Part of a small language model's weights: 15 layers, a variant of Muon for these matrices.
Each number is 200 + 30 x the weight over its row's rms, rounded and kept within 0 to 999. Layers, rows and columns count from 0. The size before them is the row's rms in percent of the matrix's.

# q: layer 2 attention query, 256x256, rms 0.15, rows 0-24, columns 128-191
# k: layer 2 attention key, 256x256, rms 0.146, rows 0-23, columns 128-191
q0,096,180,243,166,254,145,158,271,155,185,196,212,192,178,188,221,198,194,171,220,203,195,217,172,212,212,175,219,249,249,125,202,162,183,173,202,164,170,198,181,195,244,217,215,213,173,243,191,152,188,257,178,177,205,241,210,201,240,167,201,227,230,187,194,238
k0,096,212,189,212,166,203,200,192,207,173,188,198,210,196,167,169,192,230,241,209,209,213,215,202,195,235,152,141,204,137,303,216,263,161,216,207,147,226,232,228,181,233,183,222,208,260,234,261,237,216,197,194,225,184,245,179,211,221,124,203,183,206,259,188,223
q1,112,190,169,200,191,232,167,104,194,192,258,243,198,173,178,201,232,151,206,252,201,197,203,244,194,212,226,217,226,183,161,188,246,205,200,220,192,198,250,246,217,223,253,161,282,201,182,191,172,212,205,183,246,213,202,226,215,162,236,246,216,190,179,197,193
k1,109,185,252,198,218,181,217,227,204,185,268,281,219,192,222,203,183,204,128,173,194,164,212,149,201,197,228,222,206,255,196,221,168,196,204,203,191,118,173,170,217,189,155,227,258,207,185,203,191,187,181,236,201,233,168,207,251,216,221,181,186,181,176,213,304
q2,104,178,179,206,246,172,227,282,179,193,179,212,212,243,161,171,234,195,190,201,193,215,214,170,215,153,224,157,231,136,224,189,197,167,227,171,175,229,208,217,162,236,195,194,180,172,238,225,228,192,200,178,150,184,189,209,216,183,216,212,243,154,245,249,161
k2,101,203,224,224,209,252,166,175,183,146,171,143,195,207,171,223,241,200,197,257,199,187,180,248,198,243,170,192,231,183,186,213,245,213,164,200,199,218,201,218,197,260,191,192,196,215,245,256,193,159,231,127,223,204,244,189,202,235,199,227,186,257,199,176,165
q3,086,209,210,197,176,206,213,191,175,265,172,210,195,198,227,164,230,157,170,157,185,221,240,192,189,148,229,192,232,173,150,153,189,244,210,181,182,183,209,169,164,220,194,194,235,204,174,199,212,212,213,212,174,193,187,214,201,165,200,254,190,207,196,163,224
k3,096,187,170,186,244,161,197,157,168,203,200,204,212,198,185,195,208,199,123,207,222,209,206,200,229,290,204,227,219,208,186,237,206,212,161,229,204,207,248,170,224,189,208,192,228,221,192,258,208,216,201,228,142,246,249,211,190,217,196,223,235,168,204,229,231
q4,099,188,214,187,183,206,184,272,209,218,135,167,243,223,251,201,200,195,237,159,179,175,184,167,223,192,224,217,204,188,213,224,180,155,174,169,155,196,228,156,172,217,206,216,262,181,182,262,183,240,218,233,217,177,213,163,217,218,223,163,213,232,215,240,200
k4,093,182,170,173,195,170,140,195,183,206,146,176,184,226,184,236,227,206,171,215,232,199,252,237,251,244,178,135,181,207,159,218,242,249,223,187,172,182,185,209,214,221,286,189,184,161,218,155,142,204,230,207,253,200,187,139,178,196,187,221,187,269,202,113,209
q5,097,161,216,196,168,180,216,208,189,170,209,205,179,233,238,234,228,216,182,202,196,193,166,160,151,250,126,211,155,184,221,149,258,235,219,168,193,239,218,171,164,203,217,215,209,240,205,155,241,225,251,177,215,194,191,229,222,177,187,174,190,115,185,252,199
k5,094,168,255,188,169,180,183,210,223,188,150,216,202,228,233,187,268,197,235,199,175,184,222,191,200,211,246,183,220,220,250,232,211,213,191,167,239,135,218,228,234,201,195,190,237,225,169,279,172,175,196,240,193,229,252,188,160,209,202,216,229,247,199,216,234
q6,107,191,275,148,230,219,199,245,208,175,242,186,185,168,174,202,238,234,158,210,207,202,244,195,163,226,148,241,207,219,241,209,233,187,225,146,214,239,242,239,209,207,210,239,189,220,245,201,164,204,195,225,150,185,194,214,201,214,200,154,224,207,192,202,220
k6,109,237,174,215,133,221,233,166,192,162,184,192,231,179,231,187,166,152,225,244,183,213,214,241,193,247,204,141,198,217,134,195,164,245,223,166,194,174,170,187,208,199,192,159,182,171,216,164,198,225,173,179,222,191,223,226,197,222,205,196,184,269,197,205,189
q7,104,200,173,181,244,153,211,148,199,223,227,172,234,248,192,192,180,131,206,172,224,209,190,198,165,195,211,243,171,185,197,182,221,212,174,230,253,219,203,165,148,211,233,202,222,261,206,210,220,139,183,190,228,241,233,199,207,151,178,160,241,193,215,201,188
k7,099,219,241,182,160,181,165,236,138,205,198,205,186,193,149,264,243,200,115,216,172,189,219,168,221,211,189,186,218,133,206,209,232,213,218,179,166,179,227,181,197,228,191,193,184,187,154,190,147,219,206,187,202,162,214,169,192,228,199,129,169,123,141,227,226
q8,111,197,183,225,236,226,204,232,167,227,198,184,243,218,163,170,166,268,189,146,230,191,165,201,170,218,137,175,184,223,203,195,186,208,147,194,199,184,176,218,179,200,178,250,164,169,276,229,173,207,235,198,172,204,214,177,211,194,173,172,153,172,214,186,184
k8,104,157,229,179,252,174,186,186,159,173,214,198,235,188,206,193,205,224,234,136,212,186,181,145,194,228,227,255,142,199,203,179,237,175,213,195,244,267,228,188,207,277,227,188,254,239,198,192,157,200,174,212,172,192,200,205,221,175,239,203,237,215,251,209,161
q9,106,207,253,198,234,184,197,228,169,203,174,203,136,250,169,228,177,181,194,187,217,217,239,128,228,167,192,180,184,212,197,186,217,190,139,127,166,213,193,160,226,211,163,236,231,248,222,213,214,233,175,185,208,235,251,156,235,141,214,219,188,216,160,132,197
k9,106,188,218,156,223,172,187,141,181,185,180,185,171,175,272,135,168,211,175,176,184,167,214,246,172,178,160,156,200,182,239,175,141,180,183,204,249,185,270,250,218,162,232,201,222,186,185,200,228,165,162,218,184,205,177,230,153,219,218,193,215,180,218,183,209
q10,104,199,166,242,183,215,200,188,254,186,241,232,169,142,189,160,197,217,224,197,206,262,175,205,191,261,161,182,172,213,195,271,248,246,270,193,178,203,180,202,197,202,166,180,226,225,212,142,169,178,225,143,197,222,231,235,222,248,171,227,164,161,205,187,150
k10,113,214,213,185,151,231,166,260,229,170,208,179,221,176,194,224,156,170,205,192,192,219,199,230,178,228,207,118,186,192,175,239,180,202,160,229,195,202,200,202,157,193,140,139,160,150,206,185,199,227,212,213,232,174,189,161,187,146,182,151,192,199,158,177,155
q11,117,208,226,200,182,196,219,213,179,225,168,182,143,183,164,167,249,284,225,219,164,157,242,271,224,269,121,228,158,217,190,174,139,168,168,182,183,233,190,240,196,218,204,137,173,198,218,265,205,192,160,230,209,174,222,209,150,247,199,108,155,211,168,222,202
k11,104,189,177,176,224,240,184,208,219,187,209,251,226,157,275,215,231,212,217,219,186,238,176,152,174,194,150,209,223,161,197,196,152,206,175,217,164,193,225,210,215,226,166,266,227,154,182,128,209,176,194,189,196,179,178,182,177,192,196,223,205,194,143,206,256
q12,108,200,210,204,182,218,237,136,166,180,211,248,224,229,182,189,157,187,217,167,188,233,200,129,238,233,190,159,186,197,199,187,209,212,171,180,213,224,235,262,188,208,149,181,205,247,213,163,188,268,178,197,151,192,201,223,228,166,186,200,178,199,194,205,195
k12,095,219,260,179,209,233,207,214,193,194,192,219,159,166,258,264,260,189,183,162,211,243,251,192,206,170,189,204,192,167,206,214,206,212,274,188,192,216,172,178,246,177,236,212,205,208,220,197,170,159,214,225,184,202,180,198,195,162,186,197,156,168,237,226,246
q13,105,131,222,167,203,206,199,193,209,120,208,204,221,165,217,186,178,225,162,199,185,227,247,192,215,240,209,221,199,182,245,162,157,242,179,110,181,269,253,265,137,208,196,152,145,205,194,201,211,181,189,222,211,173,149,204,214,249,175,184,232,237,180,213,214
k13,104,170,168,221,198,196,220,206,237,219,174,230,187,175,202,184,166,177,237,167,166,200,192,183,170,213,267,206,234,172,198,204,229,201,183,227,188,187,153,169,269,227,169,208,255,218,183,253,221,195,255,191,159,227,229,184,217,152,200,147,216,233,186,170,205
q14,102,202,240,169,196,139,202,189,210,166,183,183,165,172,215,200,181,213,190,184,247,194,165,183,143,184,167,191,137,206,218,235,176,197,168,165,167,213,226,192,161,195,219,204,213,201,220,160,138,154,213,228,133,224,191,209,202,234,194,213,207,206,224,167,211
k14,092,179,185,156,166,175,191,246,196,180,191,227,209,226,183,190,178,244,267,298,208,132,232,180,201,218,206,203,199,132,212,239,214,269,180,229,232,158,199,171,217,217,174,223,158,170,176,218,230,196,229,189,231,182,197,164,181,224,259,226,196,205,237,191,201
q15,108,209,271,209,201,177,175,197,199,158,219,181,219,153,231,166,183,212,241,252,207,221,204,176,168,177,162,179,217,278,201,171,200,177,174,216,233,235,140,167,168,216,186,168,182,207,226,226,232,159,216,179,160,184,224,198,175,182,226,215,203,215,222,163,217
k15,105,198,180,224,245,216,230,155,160,234,229,164,207,205,117,180,177,190,194,243,211,125,178,169,197,186,249,204,190,187,223,214,162,198,242,193,191,191,213,163,196,153,201,154,212,225,190,180,178,195,233,166,215,245,147,208,157,254,187,162,202,203,213,217,195
q16,100,177,244,234,207,177,208,177,172,164,244,222,156,143,190,272,232,203,141,213,200,236,206,200,213,166,212,194,182,221,188,179,145,208,189,167,148,204,203,217,176,177,211,173,190,297,220,190,207,162,217,233,175,218,194,246,142,195,164,183,147,167,208,233,259
k16,098,218,142,167,164,243,177,173,227,182,169,245,207,225,191,219,238,197,218,218,179,189,207,226,244,192,171,223,246,173,136,214,137,214,165,185,173,204,213,207,186,253,203,233,227,154,185,185,199,271,189,194,201,203,194,207,179,220,215,273,207,178,219,180,150
q17,100,181,185,207,186,168,200,199,229,228,155,228,177,191,232,221,172,266,161,131,254,163,184,199,214,240,221,219,187,209,205,232,210,207,237,223,193,201,167,193,144,220,226,220,237,174,164,174,222,144,241,221,281,231,181,209,203,197,174,194,151,200,184,185,188
k17,093,215,189,213,213,165,182,244,219,149,139,236,202,210,208,192,214,195,220,169,213,172,151,185,177,183,238,168,178,196,200,196,197,259,183,202,228,222,199,206,240,183,141,210,209,200,218,220,203,262,189,231,134,164,240,198,170,196,214,226,182,161,118,180,176
q18,106,235,130,151,190,248,224,179,239,220,188,151,245,233,200,276,189,182,181,180,186,177,216,180,188,235,211,174,166,204,184,121,238,165,196,188,211,216,225,193,194,200,205,223,140,186,225,176,197,204,181,175,205,214,204,207,200,202,204,227,173,231,238,165,204
k18,099,190,222,181,167,198,220,200,239,161,193,240,221,215,197,167,262,195,235,209,214,198,194,187,205,183,207,160,188,210,190,255,213,217,188,223,244,260,184,204,219,174,218,187,223,160,147,200,159,225,253,198,174,198,150,167,164,203,228,98,224,170,190,246,184
q19,101,175,212,191,209,197,208,245,251,147,217,211,212,199,159,254,163,168,228,211,210,169,240,223,181,223,223,243,185,182,216,167,208,200,257,185,183,172,144,172,202,201,177,214,266,262,212,212,180,215,172,214,162,201,207,197,181,250,198,182,173,195,167,260,210
k19,102,255,205,238,234,219,152,218,190,195,197,168,205,212,227,179,197,201,205,214,182,182,202,194,188,176,198,155,206,159,186,182,198,217,219,230,151,182,245,175,149,237,232,190,202,126,173,187,160,174,158,239,218,143,243,215,229,180,214,207,201,237,192,158,216
q20,105,209,177,209,210,211,181,219,229,176,159,195,193,135,284,194,191,240,231,233,205,226,176,251,184,218,184,196,200,182,168,215,262,190,245,179,222,215,125,250,186,176,227,207,256,166,187,198,212,223,163,228,194,176,145,198,190,162,204,212,239,184,200,209,239
k20,115,206,210,180,123,185,192,220,209,169,185,203,220,214,188,189,154,215,223,232,196,235,172,204,240,239,219,168,206,198,202,186,156,159,239,221,205,200,143,195,202,217,175,189,203,203,183,168,199,205,210,205,185,189,146,179,225,206,186,183,244,247,164,189,231
q21,106,202,157,165,155,143,218,165,192,179,231,206,238,196,167,217,207,210,206,155,139,154,184,158,181,258,249,213,151,175,203,207,226,202,194,204,223,153,196,205,198,224,217,161,229,234,218,233,204,212,178,218,221,191,239,184,226,176,152,184,214,218,131,198,171
k21,107,178,189,272,231,159,172,140,204,204,150,183,194,190,241,199,222,175,223,223,198,208,187,191,162,229,143,218,187,235,254,179,211,165,179,158,187,224,290,206,250,152,174,230,170,157,150,223,199,183,193,216,202,221,152,233,197,197,208,173,175,201,179,217,189
q22,106,175,193,254,200,272,216,213,175,193,174,206,170,178,135,197,209,233,212,189,181,179,168,215,233,185,246,251,224,163,169,181,230,207,179,195,222,143,195,214,161,203,247,132,243,237,197,229,143,210,207,162,170,190,205,149,179,226,209,198,174,246,234,183,161
k22,099,151,160,212,145,191,213,275,183,182,183,201,172,225,180,160,154,194,176,184,178,183,145,205,150,174,207,155,177,191,212,190,241,223,163,237,193,219,246,213,183,179,231,175,209,226,175,232,240,217,178,171,201,218,206,141,221,196,234,201,237,220,213,244,197
q23,104,180,259,175,184,206,195,202,186,231,217,285,229,164,199,197,195,234,197,156,209,196,192,203,188,213,218,219,217,178,211,251,203,210,223,169,148,242,300,237,181,229,167,221,278,219,198,193,170,249,211,242,152,193,180,196,246,231,191,246,209,216,178,210,243
k23,105,175,204,264,171,133,212,191,226,184,209,114,221,194,202,226,129,204,228,170,226,176,206,198,164,176,160,201,153,211,200,166,186,195,234,196,233,138,162,154,197,160,195,190,203,185,174,218,277,198,175,220,205,171,170,201,187,111,187,197,153,183,246,215,177
q24,104,178,197,221,217,95,236,204,190,120,175,251,177,208,211,191,204,191,208,262,156,236,184,165,232,197,215,184,230,214,191,192,205,183,210,177,169,191,192,203,211,244,177,230,234,162,175,170,236,161,186,227,177,210,185,238,205,135,210,183,217,170,186,162,245